python train.py --num_hidden_layers=9 --hidden_size=96 --num_attention_heads=3 --num_key_value_heads=3 --head_dim=32 --intermediate_size=256 --vocab_size=8192 --hidden_act="geglu" --norm="rmsnorm" --norm_place="pre" --norm_eps=1e-05 --positions="rope" --rope_theta=19000.0 --rope_fraction=1.0 --qk_norm=false --attn_scale=0.177 --bias="none" --tie_word_embeddings=true --parallel_block=false --init="normal" --init_std_qkv=0.0434 --init_std_o=0.0434 --init_std_up=0.0434 --init_std_down=0.0266 --optimizer="soap_variant" --learning_rate=0.00941 --beta1=0.95 --beta2=0.95 --weight_decay=0.071 --lr_head=0.00962 --warmup_steps=200 --schedule="wsd" --decay_fraction=0.714 --decay_shape="sqrt" --final_lr_fraction=0.1 --batch_tokens=32768 --max_seq_len=512 --doc_mask=true --train_tokens=120300000 --max_steps=3672 --dataset="wikipedia_en"
Each number is 128 + 24 x the weight over its row's rms, rounded and kept within 0 to 255. Layers, rows and columns count from 0. Numbers have three digits each. The size before them is the row's rms in percent of the matrix's.

# layer 6 MLP down (transposed), 256x96, rms 0.203, rows 187-235, columns 0-95
091:099151125098139114124146144141136115135134075114125112129104108136155158139115114115136079116164123108146179132113174150140123147120162130101117138124130144095095140106159146150132097147139122084121157147157100096138111112097066178105096109096097108127150129177120139115163124123113104176
088:121123127101127132126150189144124112118186137096173122107133124142179162124095148118159075115127130107137123155132130122098177123119107137151125152132100164146166086105090121165123103096117113127110099148148117116145134128063095135159138113133128095103112102146131133171152104138110120137
094:112142097178144111128108106145145191117135121151129148089130142120118132136135129098142132148126143163158112161097091141118114124163122089099108083124160103136098151161118076080162162113113146106138130120107144155129145139163130111103142174139087109134112134161140095126125132175154137159
082:137100134151133120158137146148151123145104109110161101149157121152085142171120147125111080116161130110162179131162116129113140144100104128130100141136184078124126133121163116129191121116120129095144126138104099143146158082116112163155119101122149134169144116141135126168102149162166149139
114:123136142119104109129127132157119150129139159119135109085141127110139092128170139105114113134183157164107150103105132138174102150133135128130169179175140155054152117141134135127136155131164105177129118117117111106131119124143118152107152125075067137093108128101149122151128112116149114153
092:126131127114115101134111100142103126121169153080140147093116156093113117173142151119127097084137119155105146105128086144169148099122134149120149134120135141141120148116069113093139111107093110124107165113125122142125101113113104107135119149116074124098114131176124119120100182148066124094
089:105162096125117140139154119114177124125157065129114136152149093161120138113148130136105107150127121116112187154166123117145114128169126132137114091131114108150094183098118126125082174149143153122178128135097130126161116126138127111114110154114177097136124116136123170132108142107079112154
100:106111139129140133130128125151122116153090152077145107119105077119107119145127147136124116125084127091135140105162132097109118141131100140144118122110122130116164147115209122144163111119134123123133123110062132127062143120106139145123106106131186128170125096163155090171131158117124147126
090:124080101134132158167145114120108142123152091074162097196119113141110102129126132130139103141155135144146084147142144136149114105137149134143109111158146126147153142098175133143118150110120098130142100088084154121117153133087139174116124125123125150154125093136126116165127125164093157078
107:114141141150098094087134141102168119124109133127149140094122145127125136153125138177168172107086121126113148144153172155141088079122078142160140124118119078138135113096125128109130108127135127148146137080128169118109165133118123135136120125126129123102168167084154146183160146132096134117
090:109153123089127124099120185163137144161070131124111137115097113145119115072103113144129114126124150158153102125106105152105139129107122128132127097132139112145175161139117089117113130135119180096133080163149105112106108098151115111100087138143099142092135119149113127157107098150123116184
088:130115110138136132157114079107161125113202119092134123151077154172143117137146129135122133111125106129117138116174121187142137088116124123144083130099118138170115117124144092106114124109138124162116130097108153168148115130130107145119078121156147114129136101119129129179112073129149090114
086:134093109160116109116138129122163105145131133156168103131139101093097114150118123120129151121094147117122131137146126175150137172126130104135114120120120154097144122090063133119132118180130186125145113122156139104099064129152101140151077150178087120094133150121156115110112110154129127131
102:134128090118156129137095152144134139159109108106139125165124074115123092127119131101079139194062109165162086111088110117154178114139155137142156122096107142128119119134126136106115143132130097091115150110148139086121141145120156147146105127110157121152112117151135145131139103086123172124
100:145137098147122132132072130145151104108105079122108157123127154123139161109122135101151161130078135189099157149090094125085132119159130109119122112128140111144107088120084148134121101137138124155134102166153162093127127118169142083116143154144090122118103131082136132117103102132087130141
096:171123162145143137174103090163121129133105109173090094124133127149121087154089115145176123124143168154141154084157148160164127107131139133157111178098141152126116099128116120120090141146180142101143139150141121152123073103150147144136116117136141152153156110145145131147136135128144102151
112:103170156158128161100097134142093129134122134143082112164107154103176088149111099108106101100122131139127106141146155114149151121113135124166124149153119128118111159092120134123146160091110076174104106110102139134134123123139143170168133126142087113164102087116164104091143100105129119129
104:121150148140125116090136140139138117130136112148116124129125129131201166106128132100146150127091116145100118097057100114110130176162117164150138101154125151130094150145088145166154161077117097138178121103155126115160119116133126108114149133135088121117120125181104107138108140102127131151
092:126099117134141093151143102113134117145106143145139128122096070150088151148114126073118108137105106165091159103152127112142120132141123083131113160132154120123087126110101096138131117157125152100121137140108105139147145094122136118128074082104122136086112144132106147142094097156200095118
101:140161138126114115168131103116131155106171098094092118143150143169146090152120157094113163159169106144170135123124136124119073164139135142086143131157164100101126152134151152163138140089133132140110112113144159122125175158152146155101122141098149127171121150164101104102122153122127125139
104:124150160097169113128126166103110098088110111096110143056103119168157127107166188113111163155098120107117086140151159145135137098121108153142119128144136125103120153185125110130104145112149097143140112118111133139154146135134167125135112142120088115128146118121180150128119097107099127135
105:142128135135127106131145134145157125103146166094115074163117091147141132163110111082120121100135078117142127119135133144150181135143145127099134153126127119099114124154094137066153117098092111125156165142116099124105123103149149153117134084108112107101154134140080127164129117158143143067
093:151108147121129159120134130166100124113066127184144140110112148103136150125123135100110135054124116111103083160135094131159155187128126121119134109161104099150073170137153151159164131135112116125130121138152140111109141158148144133089104181158121134102132140149113139135127140136137135144
104:108118094139136125121116117152160139164144121116135105118120117136152119143119163083090133121100102156152134098077123146136146143164123125127141108139112130117129127151148151172122082104105187121150086114119133138135112112131118098150119124138185097098115063162155155101118122095067147130
115:096185141102100154127107127119129082192147093109102134140170154121089153095147140143103086138108146159085112068152137123157138123142142124062133171099107133108147103122141127146110123124147123146126161091153145179117093114122108134115119105131124130124125133125122141159111125134126130124
087:169152134118153131185125108146100160182084128109157109137130119105123120101126145110096142148097129092145155103136133095092123092118119087120162107125151133146181106129157118149140174083136151117130117103122120149122112111129125130133157117105114142122141090127099099190134134121152179134
100:132093092096108096146128073146142122157115129119121122102151068094123092137172105156111147113143128095082116163073146127113128093131151133162115090114100134141153145135161134133100137137105154130138126137140145123128084139154134105156135139156111152159117109155140102119104149180124154163
135:167111082159180097110113149146124139149179126167111122118114098129109104149109127088167142129117110140141127090151110140091120126107165166138140152099134135132124071121144147123137130127130167092128153184137104109130142121128121121128099135137100125135073097170116123181115108140141096125
105:137151086176107124141111158111146157107127154115147120094120153156111132119127137148119106113144112121103115131143138085103155149143121134106106105139160123117154097079168132118136107072121116130112099105144126085145097117137139144148156110150127083110125162108209143141130152141080150166
105:176126117074125131138112111109116109134098117147142140132151111114095089132167102101145093107177145112104113128125101208116163146160147139095109098152113122140131144121173124142136125134114120120144147114127143143144130157140156110134104125111147076111137091130144096140103156139089169177
101:132137103100155125164105120108106139161120123094104122126170114070134104140107114161120103141110090151127146135135102111123090116115192162136125117118125115151097118129147149096110152166133115137177091120135089164152088107119128076121120143135115166098103114149140093127153144171145119150
108:152114088193130109129097105119116125100181065135177089114120137161119080105124148146155163137156124121153137149119113130157121114127144165124138153093097140144130126127095160128113159160098117132078112144111145124088126148093113168132115131115124122131113111119121089093139124104113145104
103:129127102106169162149109145150112165143133139141175116136098061121060149169141123109109128156101146129149143115125100147129109124115103114114094184141134126094129072130091125166137101138129096101133124132118100085151126110128129155143117170124126125101111112104138136170137100121120160129
107:139116126145137110167106133124130128123110119167146114137109120144146127156118166156105136145125082123116169106099117140120104153089112153112145104130104097130145163080124128145138182114121147097180127145114129102112181134093107122098155159117092148106145113170130091080089164157126098120
090:134111123135153147144085115151174139137161149106150148126140129066135132129106135126177151120140146106097103151111128142124147080109091108136160108140128098114111086129080121173147101132153111141140118163145123101123120080156140186117161092118100126131158146099151149149123130150114088149
106:114153122092100091085141124144119130159062148114157130189157150116100126143140156083086126114146107079098094125157117109137090111127134123124132156133127096100148097123129106123111146126139165122132143139120100106148130175163123143090122112110195103143110131133112152145110139140119120135
114:094141060152107177104141136124138109141125136124123147115130156131128131119120124135122141148115136114102119093132127193176126083091156158146116106093148133142122110141102156092090104111069125113111121130103154108116133161118162127112147125072125085119161110131092143137130116147155132167
118:172148133091131151153071130108158116134120126114119155132127097117125098127146112143159114135135116126141177166121057130138176128125084163133120116134103137163156130119087147122127098146096128128145094188139103149192132155146113118170159113128169122150136117129138121138118127132135142104
106:121141147113190202116163128144114129109153168116093142142132128126121121149101151116119144142136158138135102127096116153157185088146136125121116148101098131152140097120149111148091138133079141117110143135095114099148161091107125076116133135105123100120116098144148082137099139091122145109
087:122115111117146176126121091117140147124158180139129110145091068117185120122123123108088072101135143142133144134099141180105185179157104106107125105119148139117113156165134143126153078152129099120128115151119144116130108149131101111159124111159091128135113129115133126148122128110170130135
094:121158164162110129104150137103132141138124144127140172116107143119127126164188110128141113143111109103123098113080123138135134186145154121145121147155134120121142169097110108122151113100126178104091132197160116120090140095105134126131124108084125128099103081127157136171161108146126119132
103:132148136166135143108160107110125138140133109138098148120149083117125132128124106125111145103108169193177138152124132102154149139101148134112146114173088154161136138096149125121119133180128165076146080114110159109152142092089135120123105147122121124130131116097091135109126095126183096130
094:111082130117133131117078131138139112130174139098137108146151110143111127149128151144118155115149106142122138110114123165132150140180163187112113136106185120183103119141115117109132095103098153150070106126142133165086095142091143104145157096123156115136083129120164115131138127111140114117
100:112140151113096134117097134087133108114109123111154146113182123111145132116135120138157144066164138124093152128131147073082157098151129110098144142083116131108104120105152095144171095101123099115115170111159105082128166136090129083127125104105148093118123122122105110139133148123124152132
093:134132157104166170096166102120101156116098130139131094090133129128125138123134150089146148125079170122119126142159147127134143141158149155088109147184126119103125102129142149136134094122072138118132178101111153111159087113125144145174111141092172119107118124145112132088136161131108151109
095:119115175140148112124186135137135126113154155163063143110155143174152074147137122118141175147108118128144132109145114141169111105106168090107090188146139151151098158091138117124139157142137128131100147102128168069129106130152123108110124120139148104135146123118139124124108132127109132122
115:092136141123135140156142089087136134125129155107104161116124125100113141096110151100168107129179154134132101139138112170141152124150156140074113107112146171138144112135099106128114114144098137097101126127129144115113120109111124174122107076074107147142153122143180165093088158138152139111
091:096085160109140138142102125104136120123187096111156149107103158137086116166123097107161155181131111104121144141111105173090108130108138136115139122124156113141146139133141109178117138092127138137159124106140131130090099134139158154125138096145142130127118146110155130106191108108162072141
112:091125158086107128103099112171130142148120126110130121082094143150165132113144142107090168073177109157120165129103139114123086107125146146143161122118142120143166170117170112104105188157146108141103105142098140135168124120119128130133112123089162124135134116121114107086139114114151129114
# layer 6 MLP gate, 256x96, rms 0.201, rows 188-235, columns 0-95
098:143100115166131147116141170145153100104105139164132140137127108133097158075124094113104125106126116135076132105140114142090136114172120151123107087142106145113118157164130127147129088107139124125134140108132137163179157099075134150135127111174189108144102136151098135144126121093101146152
096:093067110110132064138136125118135119150156134103110119108103159137126120141119144083118108135139134142132086160138097183099080114141142143112119107162150088126136124101110123108150148135126147155147138113125122094115165118129180080103100153140109154114122125084135094129121110160120171149
086:152101120129094160125104124095173103118151136107124134112138114103190147169157088097067122104161159155126093116103136143151124104129103119109161100099149189131099144101117115158114117151127149130141116145137139151153114129152125085107112109112117106114123150099158127113136117105105178133
102:094095135139158139125104115167135138131131144136125125129114141134073121114128143047128100109137135130129108107093124164125128107109108126078071086150111112113087192134159063091127140166110129128140113094112135135145127130131125095156113134130124126120105108130163131147146099118090132123
097:129122097175110092154147121120155146156139122097111149135110149111100154143127160101144120101161145164125087116118129171142168085164121138134141109099177152123122144181152157130136127125121169116144105064129144102105102097082158114151125123118148119081139148122122132126107116111150122161
092:158126106112130117136108164143122134152132113120163149150123116124186112164112079081116132123102136117129107106074149117121116144131105092141186144120135159106162122130123138096110135127142116118146113161088143098163139107103185141152090099145107121110172130136139175130141148142175157128
112:132143093131112137114115091150103085128194115149132153116160102123121140141157144150123168135144110148103128132125143151140085151125150123148126168147079129080090072127123160161124162140127140142124068102130158101119116131128127122110145126140123089105167115110117129127147109124160157183
098:131136143134100118150078142098147125152152120082104117132099117141143131091136165142144172149126106103117090123158098114127128109075107125108144106087117157152138083120119138114106126147153136104109116146123137096111169120132127176124120128107083113106147140132110214109150157144093149134
111:128102107109143087155112108146092126105159087139123111105158148093128146102100167112099133117176115106199112108129099128159127151104105116122084119083114154139122165108137105168139069123110118147140106094141118130147114117127110065116133145160111135161128129138111124112121116138125119161
098:159108141124131097161141131127148120120135120149159121155057157145130192173149131168150112124084094116120147138153098107152126123112155111125207131115158159091125125121139145112130147159137139154153111114115136121163123135092130105124103102136138112147142127082166130156114146112137163112
082:133081108140130119172106097127155141163132126146153139090109171167095141148116177124117127124106134122122138065157119139130117116145138135108113139141136170112151113100118144179113087105155081090131128088179119152152160121133123128126134132118172169127139119087134097136096120133118161113
088:116177147132079128100100129146126125103134141144148170106140143161082123116122080141121120132102142145131147141117128100114143124150120134102127144117116154136132136172152133122144121118110112168093132174080133138151225142148165126118159126103172137151112115136079104143147127140110102131
104:116168128137121089132119129133157142168130110135115130138132135141157122121093095094133081095104125138097115101169111140112125133102141057120086100086181117121144129107105127114115148173127124113160119165131151126104113106127105141153110138153133123121132082121154181119120186168139118111
105:108122158109110165126121122116131145155152156165136114156101103147134142131131139109156104142132135108193117169102147164162096133098124167112131143112137121106132154163085160132132140139091160128125095139109107114108151079125087106099101143134180118132153142134127130162182143134101155091
093:154118127128118123113142114088161102139168167084143127114132136097096175155107151126087132153150136077143124116148136126138102188124139183159128110132133109114121123166104087161078126144130151150157119126167126101148103118104126142079131160090133138132111113106120128152128098139162136154
109:106109148128107149082138132111116152084156104159096138104137131151108118114149139116113122103141116167153133130140157186146137145128111093057127096125139124146135134098111154129161130171134102129128115139095158122147131111150166091097129178112140167142170157117095120132141097131173134097
105:127155117146128161135106111139155147131164106120143128147108114144200155094162091133122162140113100110086151085062108108142115093114148095132125157152151179095095102099127113144114125154143131128116085070128112138129107097146141139129114134138139099119095106139116094133134143121124105130
088:127082128096100144165127172140174120145113146117089178175137101141114137132136128129132081130154121104150108085126150178135151116116135150135138111103102126133135121159144117097130113156125149126100176123158123119155138057148146148124100087119137099123143137117104107169130123085137100138
100:116124147174110093092151176130121132107134121152111134145125095147146084167169143131123115142161118075126145154148079147098125157153110098147151094162107137146150150129163143141123100138163139107128118141094135102130127124125113088110141077098166110129153105142116129128122103091155164166
100:162137126139086143139136091119118114171158123136056109143114095165106131145114087130166183091128122134116115097117146126145148126154157134094121123100144108118153129101138137143124156166091096121102133141142122066121094080111117119115074141159151170126129132151123131117127126141115107124
108:112105147152091140151108140121105145125139097120146080129071129153109127153120127139106136117137117083116076156131129130117109075164124115126156114183132133158139143162087120124190088100095133084143114108142139113119136122119124135131119117152115141083155144143112164125154115083155144101
099:192169143135142122130150120139132131091092127144129097094115136178149168119115169104092112104106120133152178148101113147155114172091127136108131146106131147103126138136132118098132091164134127096161126122135140119201120126132102156134105153153157144132131119075113144131108084130125121125
104:137152144123102133145092137118136126096156130106149098111141061175141113134159106122132103124116096101165080121162150158115114146125124155169125108151119110132137171115121117184134139198116105138112115182106129127115144109102128107104116125108165170149166118118124141138140106154148119142
108:148139129153148123117137135125113147138154121152116109112071157082095124119102143113194142096104084125155165136118149116149111157105137135156124098119156108128129109120106074156135129151180113158123137112076123118081099091120125127146141101136117123155152131112115125115151138190111128159
099:153106143108125148096155144119175106122139131126109097144113103164139129107078096116142125150139124074135124135133121058170141127094097142104103082135115129101114163135113090142110118090102149136133137122140064114131140119160150145162115165119143155131103154104141126098108139151148130086
095:114156129163192168146143118117123146141147135164171128123136145175102122124109132129106111128137161122146145123129153109150127122195132091109158131128148129112155135170095125124159118149173110146099105140103116148124150128086121143118098088100105129084135133102094123105128077119151081117
120:123095138154131149098166136117132127121140127168137149115067167158145104117146103112145158093148136100123142118147151139144147094137142083121145102124127078124116162151150101150163110166129128115133164142102087106125142102118135086161144131111135125144157135188096139142132110119185087117
109:165128125130199125116122149104172114137148113160156148132110102110131103104092162144097139070153090114117147113119136158136160117141153127121070130158124100087133129097115144167136111155139122136082155164160181090113117103123110116158142132138154134147121141123129165125121152125132119145
108:139081146097125117146097104161108157100153141143156132102160128113133096140185124111114129116190122105117119130130159125166147127105112144058150127111125147080106141149122135134134073157116143094148091133143107149155124086136118112141153092127154151115144104104122106143152135096138163132
088:156127131110158134123101093073117128148130082137112123139125112121139166175127130084110146094117154140167113127117110181160126113103132138099121145097197108110103094164148105111111176136119122121119148126151174149136119133088140140141118099118130122102154172152153096107134106155147135128
104:150121113144138111141125128090168128120096127113141101131098097125127082145158160148154110127146074084132130125123104118149196091156103125119103152141121118108138097130129140160110095157123130103161159152142125129146148098107066133155110093144152093089127088133105144129151096157116122151
097:111160168144127132119146177171133161121115147167129129114114134146131118109155143134112117118148105127166112089146152147156147159102150141114131128137148115160095122110099097116180134140154083074133119127083107169150097120119120111120129084156130120160132104129147148115105093177087095113
102:134122141120159146092142060142150127130139129164112094104154167156160141131123137132098125100121122158148125139111092139137151152129098088158096154141105083138141157143143107105139099182121093080144109160174137166165123135107140111137139093123123112117152145096135146112153145090162116121
103:151121127131130123123142135168133143168168088169152126136068126129115137112107122127155110121149091130132179139120114089128134136151128102086112135145137145111112093122118103149159118096109144144143117150087135115083155095112095129171091137119161145118076114130056151124130161151122116107
088:133114160096124156093132150156145149125154114114150151110138069135126090146143096096091104123155146122105158131105082162112139135131098105107130117113125124145079173102119110117087111134111132120161131083142130161148157141141149071102145127135144142118078112099177109155138101115138127147
111:136122160109159123135097155099111108131148126138114150085143108168137121132123128120167127118128083099099119088149151153163101142134122085152163160108136127141142129104126112153118114141120138131091136135122125183100121096134105107145086107158090125100157117127117167139138138070106153057
111:141124096116126088115116157129085150129173132121096119125099147127124116151141102169116159137088127095134149073145128139127143154125126128130141132136138128146142131137086076150132144158091108139170131121122149131158101133157120123158135142171115155102145147179124072142143183090172138101
092:150111092135179090138128161124135132112130146136090121127091151116132087149142125118136114175110120152136163143116089167169158119153119140137145148109119117120161163172141166148098164153153136161142129122128131103150113118154163123130105174115108145149130076146155100136117111156188139147
087:155114135143143124110166132115116130174108090129111146109125151170081076059146134122119118109161128153165170147146090141149141165144133084078135128142089108104145164123117147146153105115121118126128142089113116136124114123126128120126092107100109107109115133065133095132147122168123133128
117:136130179141153108089148176111078118141122122105121155154094134125117112152137127090132136146092136093126127117103085130109137144110134138118094138133139129113124155088109082151118103116137171121089139152154087120091181126101127104114130123100143129123111119132180118194150095147116149115
099:101137099183140132151126153129103116170168113164146084116157174154088108156094090180148141103105119065117134116164127138144119154121104108113120085141136121100128158142119117100124125123103138177125138128137135154133131123073144095150150118128142144116125141107157149124112102122096137153
091:088124142153114132124094150162121114131148118191124090114092115123088112111121163076130133149133111124102145114122133072155098190140090116118167143140125155091164147139139126144173108112128115123135137150129082135144171129121132106112080137143135103116134109139097166153117113122150109114
094:129111150115170126115133137106162146138142130138109111191110125115139149135156134165128105081123140100148139128122128179073139095194171122135154149140111152118116140138152114126136127107099113124129138129161114161117157101139109122101145147132100151091124083109131124147111173143196125159
100:147169123136132137103127133137092128117142062099092110119135106096145090116104134122127119149116106130173109172139140126110137176117133160128137093103139160131129154111103111089153160142143166101117085199115121123104132106135121099149147130130095141131148130110126177121142114169151164160
093:131169138113116144152112122133135127142164107136124150083138115122123090145111144123118146137112098085083142152145175157097111159121094113169166129124125135092087153126097120140130092159175134113134126139141117133072084108075130182122133094141142160121135104093119147138137121114122166142
099:117127146121131157173130132166122128100148118135096119132152137148132146101100164156100121112123134158172145109108132169153100160121157152096093141117149073084127126118132113109117108154104137091112144112150118110154087092091136164117134134156118166133115099134182182147140153113104116101
093:130092128122142121093164121079120157125089113119140121149120158151081145167110110139140133100141118102149150132139140125165132110151129080127140110115133149168044110137128094116119111115136175125118173129120118121124100112141093138133100119097108089116133078142160164098113112134136108168
089:132187133140129123150123146112118127148169097158108104143130113152115147131147127129127159128119070144111129124137135131132170111099121094164115096173132164112113095101083115144110122128120166131085115120091164148167144111099162129158100103117158140113087118164139136117118097103126124065
# layer 6 MLP up, 256x96, rms 0.201, rows 188-235, columns 0-95
085:172148162125172138107135107153119124181145136090096155149135152150169111151124091134107121123143159140144107087136142149116096121056132125127104121144121146126122160139151161125113174145148136200117085149154124130135165127121177123161140122126141132125118121134143103105103164120147123111
098:094129115121176120138141129147126148139166136129117160091128113104113154129116119131106110096136101088145152138179152151104138129143158166142177101129134081116140105136113135161181118122153130129138158171120141110080134132104087122149149124146102140154177149143097182122101137154137158153
091:152132133143118147130169119129135149174078090148078099113132134109109080137157138155110138116138147144112116118140120177121106095148145122130148085095128126162134112127144118144092103192146137185098164095114122135157181150144145117106149130143150113132136106141170149114118161115142126114
109:150155128082173136119142102112137169109111152123127118165100191095106105106112109103130091130134131158142178129150089155125170109159127100126157115117105123110101165123140114161123119146131100123154088120139117129158113169120137160148146096122137147094090075138138117136152156144136146150
096:139124126102108161096163137098132138157085130121168102120146139115129113190163128141136118148164117125081120112119132152133145110191173124099157180114130147149103130133110137104135159105119119124120106134139139117154085091134107169149159123146132121086127089119151135173106090115139156138
089:074159135152122097163117102142109103103120139110107166153158128123083122158083106140122088154125149094136163135097165110139101162140114145124151141151107081165104157140158122110112132112131127160179112132165147160131097151143127145162124118118165134151141125163141131106145154162135099121
109:134111091148130141171131144121125165081127120161141138145116124111183100113160140108076176177108144144116143135120091163138097109134170090112125149090111120148129143150133123138138126142171131136134113137190134156167101149147131136124179141122141132082161157147125137114123146099127105110
089:151126138062144124126107112148103136152132167140128174162124075120138138161115138108129140118094123102109142137107124153112189120141127084132174124124143105147118153117139099194126139149103139150163160121092098142112127099123097153145120160126106125123128140137077142106146129131151149181
112:125174100096077114135162124121137108099145128158118100125121119149137121105098140139146165112059122124119149153105131112116139138115115106132148138098084145146120118100133121136105162140165158103147095139105107157131123074151139160105130118120118135144102122118067150063093112127130109170
091:133117118140083130135125171109134129106160170126096120114118149124143109122142142135135143130157113202130124149117171142107138129162131104126139179155126129079145080173133122140139145122153129119116122106115092076127124132111136142138147119122096120113085130166078126144135085199112121142
099:113148149111161135081148153156120152113116106098091145101097100109119145124135113131147113120174126149181167137122091127112157155135149132135157100131119158157090136143136157103166133082137132147128077200109147106133107120122140145101124105107108148134122145118104103113123110125145190138
084:155126130113151107129129138161159147150116105121062149127100145110148151098136106115156163106180116196119130074120126113155101110108089117137145109161131101086122116115122146136085155115136136152132098101130096164156163109108167084128162144116105095112131152130123112121138131114127119116
099:132127113133124133117111100139140104121117123139089125148161134121098123079114098108138140126082113162154147151135109138142149139130125133105136130082105111136183089061120137108172118143110127089085146141090162119084126087154141097129099138100168131165117112160121156090143153135110139154
099:127152100103096135115141115130111150123159179159119153159131104136117121083101168146135180100149126139114060117092150164107086131149132150143163140126095127114138109135128141140121100092161128152095116121106102124147154135130143121109154129135089120094128160134102165141074092148137140099
097:113166161095072133120081137164142071128138149134168125146164105154155149138134158148141117140148146087183153139143121131126117147079119107108094125109124117159144105140147124156149157125143145149125151129143179077130119114121126157141069126143125139114104133157093143114114115125105130150
111:110136112114156164139117115154129096101111122103101118175175101128147110108100158117114160135101133101148124126090150136138145121149150122137126092131129106136108126115150117132106141101115134165150132118193077127165114094150190110123161113156105139172139149109178110133105123171104152145
105:161134159131140100177141144133084095120131133141124124105093159110124121156112141085123123132129124143138125119155108120138147097123159128121161144072180150161172137130098139118129139145128109112151138132132118115121115105101154092133089120114079153164195168118084100143126105144113091152
099:086110119148126137098144148092119138096139137152141093074122130120148132120120131090148171124118119148158083130100129160137143111133097111111130139084102123130153106124130178133116147118155119133112086111155090144131143133192119136104153092139097104092142111114157121159161065114125088130
094:109108137123143079129153150102133123112166128173181144137140095101135130164127173072124134130139147105158127139131091100118100075130135173132137097107139116138112159069194122126152135152116099140110105103136158112094109113131168103116133164129128122154116137139126152137145118115129147152
098:105165141139116127148097056115125127146103110136135121106140149132108140109098139157099103130087138177119138118136124138168148111119107116092135169140114129145115083161135159099116148106139167118185087121163121136127195089114127163133137157118121104145122084154139118147154125139142104131
104:102148107138124144133139151140135114140140156089108114125166116120126124153167131114131158128090131118172167100115152140160090140111166154102140166103133173125149119135161152108132155134075147120194148145109132101123128124139118140165135089133201160119139138108136090105135122168111132108
101:139163160127102120113149170113091125123107137156117115109137122180101134127121137131132110125192151106123141092130112116133116129132112156146148185154144130137119120131090100135132131156103169127127153138079153162195137154165141098094149136159096089110085138147135114116089111124104137128
104:162124098137111103115150115087154143091123146118139089099140158127153139154120138119179101102106116140085141118127142173110145143156158152145129140105138123132140142142091138093116117127157207099137099122108189174154138116123139131117135086090152130120085109156143124116117138121138143154
117:140175079150085120128131124135097118118117099125139093123147160160111151100090097162125149150109132096112148116077090129146114129135124101084132173137096157167138092108144136111114135093111131158078137137162145125087119139129138118090118110150156134087103109131152146170124152152136132127
098:125100134114150134112115162154117095117127120119079093093107119143131159145138130123182101089121123154116107117146117123186159170079129180117100153165184137129073124132100127109168132143109109103151144135127120163140137139123097116161115152144118130155146124125142157123125090110119154099
096:153108094139114068132158091145144103123173124138119118112095160143147131155152154135150174147102096073079126139120133163132098162103157138133146089163138126093121152158111149128140125113132134126131155147106135148160160125110164134124100161104127120123140115162139158126093172146099096129
159:138079168132162097104100146105106153129163106139166115117098094163121118165131134121171099115128130147097123159176118107091139101123162127147133106102140143103088115138098153123133132103131168099117103173162103148136152128159142118121135164137132124111110085127088106150091099104126128105
109:134151099162105105126160128104155138154171144159123107169133150135140096147131163140093087092143125115092072112070149109105174094144103121134132130107126162163104153154143128168142142118144151143132139130162111140146156155141150089129118120079099130085123149135123135106103123111125143117
106:124107144133157161129135172115188124131167131083157148107152115088107123148106131134146147126145109142140093120152142087105177146115160069143135121103157140127145143095089130145127111111077149128144116114106128108137077148116135158105145123139098120110126122123117128200122096121110130154
088:156101106142138140118143151093141129131091132130142083127109125125132096112110113145127096083150125102155109137099124149153123149163137151132103129137141114169180149145159123151126177144108105187153066090122130099097113138124140145103096097121130154144129102150117126097136153180114122082
105:151137092096146133133137127144128120122169149132120102116161179105097124145159105107142049114096141141126114098157130146133171129141132165157110169135124118120104139139129096094125084140151145142129134128167135143116103140075144122179173138145110092145129106125179153161133135122112139134
100:088146134111108103127140141140151100116136128101174168133157099093074136147134110124156112116101116116136092116135171150132119115151131107097115137106109097108089120175162146103164152127130154125132118110164160125165129081146131099128123156155085095096117134170118118163141165136101142101
109:100179135188108159143117145130149123130126174112103091118179138144149086142172138112174149098142123129109122108161154145137130116152166151203134129119087133140096117155141134152141169120143137123126159132129166122126139089161115135133095113143125123147118134138128086155146124107121101143
094:114115099169184131149108153140145128110128157111147112121111143086158115160136168092107150137158092138129133126112114101139133175120136126149138105124141083135121142105118104152116129125114090116149090075119138175106128132122101154156126149108116145177124147122164114085092108182154137159
098:110152124128147107152143127103149088119174156127162148108113163174131128135089147120147095176124115130146084140118151111107115126119123106124165114132123077115144097059168152119134122090151106109115086145101121166135150100133143149152104096129149151145094139125172143106117149132123163137
114:144129130132112167110099088107113137100157117129124139143160118103137091129150106144115136154138154113112128126143115127123148141074132138085107101146133113169093094130145103067120147112113131164149098128121165104107128165130083131167134124090141142153058152126125153148160157127158087105
113:144150099141120075121088084132110104118093149140095123127153127111115142111127130185099097101121139108083132116119102110164091083153140133171142121103116121134120146133104141126073128151108093133093092091092127110132104159115149140136125166136150155159125176138146120131145153137115157097
101:151129124107151109118083141100139146164108163138119142160105143120151096155097170151131110098149152145145144136115098117127134119123142103151110157144134183132123126107171110144102105109139114149160119113130126124130134169104114110085166152082103149133116098198121111101089079157151130136
085:150147128132154113118102150128109168128129110127064176084155179137114103139144145167112154104159117137118123090129166143101136139131155104106134102152101100150175148146125158103127103151177092135122131132146130136116182092164142176120150146150147123123108145115122090136121130112099116122
097:152087110091152111131112127151136116141158115155111136116165108079163183108130108156159113112135133145103126120111141132125109134146119130155176071150120129168110135120121151129097169166135111162150126105131140122128134136145159086106100112133111121137173175114125124117084142091124188131
103:071135099126121172105109151130104150126176147155137092124170116145124102089106129128129145140073107142118130112115119124149125132111135099103145108117125152146158096140157128107118119165146113140095123132112123129134107103107154144101141131111118103134183162110118081104095055122156116173
102:128161109110107126099136142084041135179140123136095138119136137145120095145157168165136113157105139121132129103106154135130167112170157127154122127121096171136118136106127148166123161110113107089126122116126115141104114125147114141112130163106155137124106063155113110159132135102093112157
099:087152135119102122172148161139123145132170194161127160142080084123119152106137147096122160120177110133156141146129157115121126165118130149146121127104130127145123132076112102136122103123111106109151162120089136137109114108119155122148106096109131134134076145112139161121121105093139122065
094:168111134140120112107164162162125146121118128136104126124138154133110151134160133154124079142136141160143120120083140148150188139144153105085143145104132195150147149154113099111135161120112164147144113185101080131140094089130128138119154112146081144096118129096119140099140141146124128149
094:119122142119149134125147093136121163154133179127152063063163129112118122138139124154120144102119114134121116120109107160146108086129145074065145125098083140137106100064167140123142160118104135145117111168111147103140145136146128131154133097144092128131151118125150140147120112105113152119
114:195152160137125103089153115124135099080154135123143129122093165133144117170121147111120112124148158122137095100097155145105111175077110105108097126149099103148161136122134091142133116152122085142084142180115113127141117123099127138138118128134154099124106151116112099173095137132133096146
095:096110091147156090103116135113142148123144122118104092138129153092097131075161148112125136163133129159160095111152126070118140138178098156127109140134108100118114102146117179112117082143104097114137129134124123156144103130149136186082110124151160140104142137142140115164104091118102135126
109:077090110109105149117099114121126157157114162111156097134096122136133140140135103105108127149107149085120140152156105131162141083161138130110112122109142114138128151106104133145119131158178130164138124148159116151124122153162149089082133143070126143188128128131135148108117159097129119190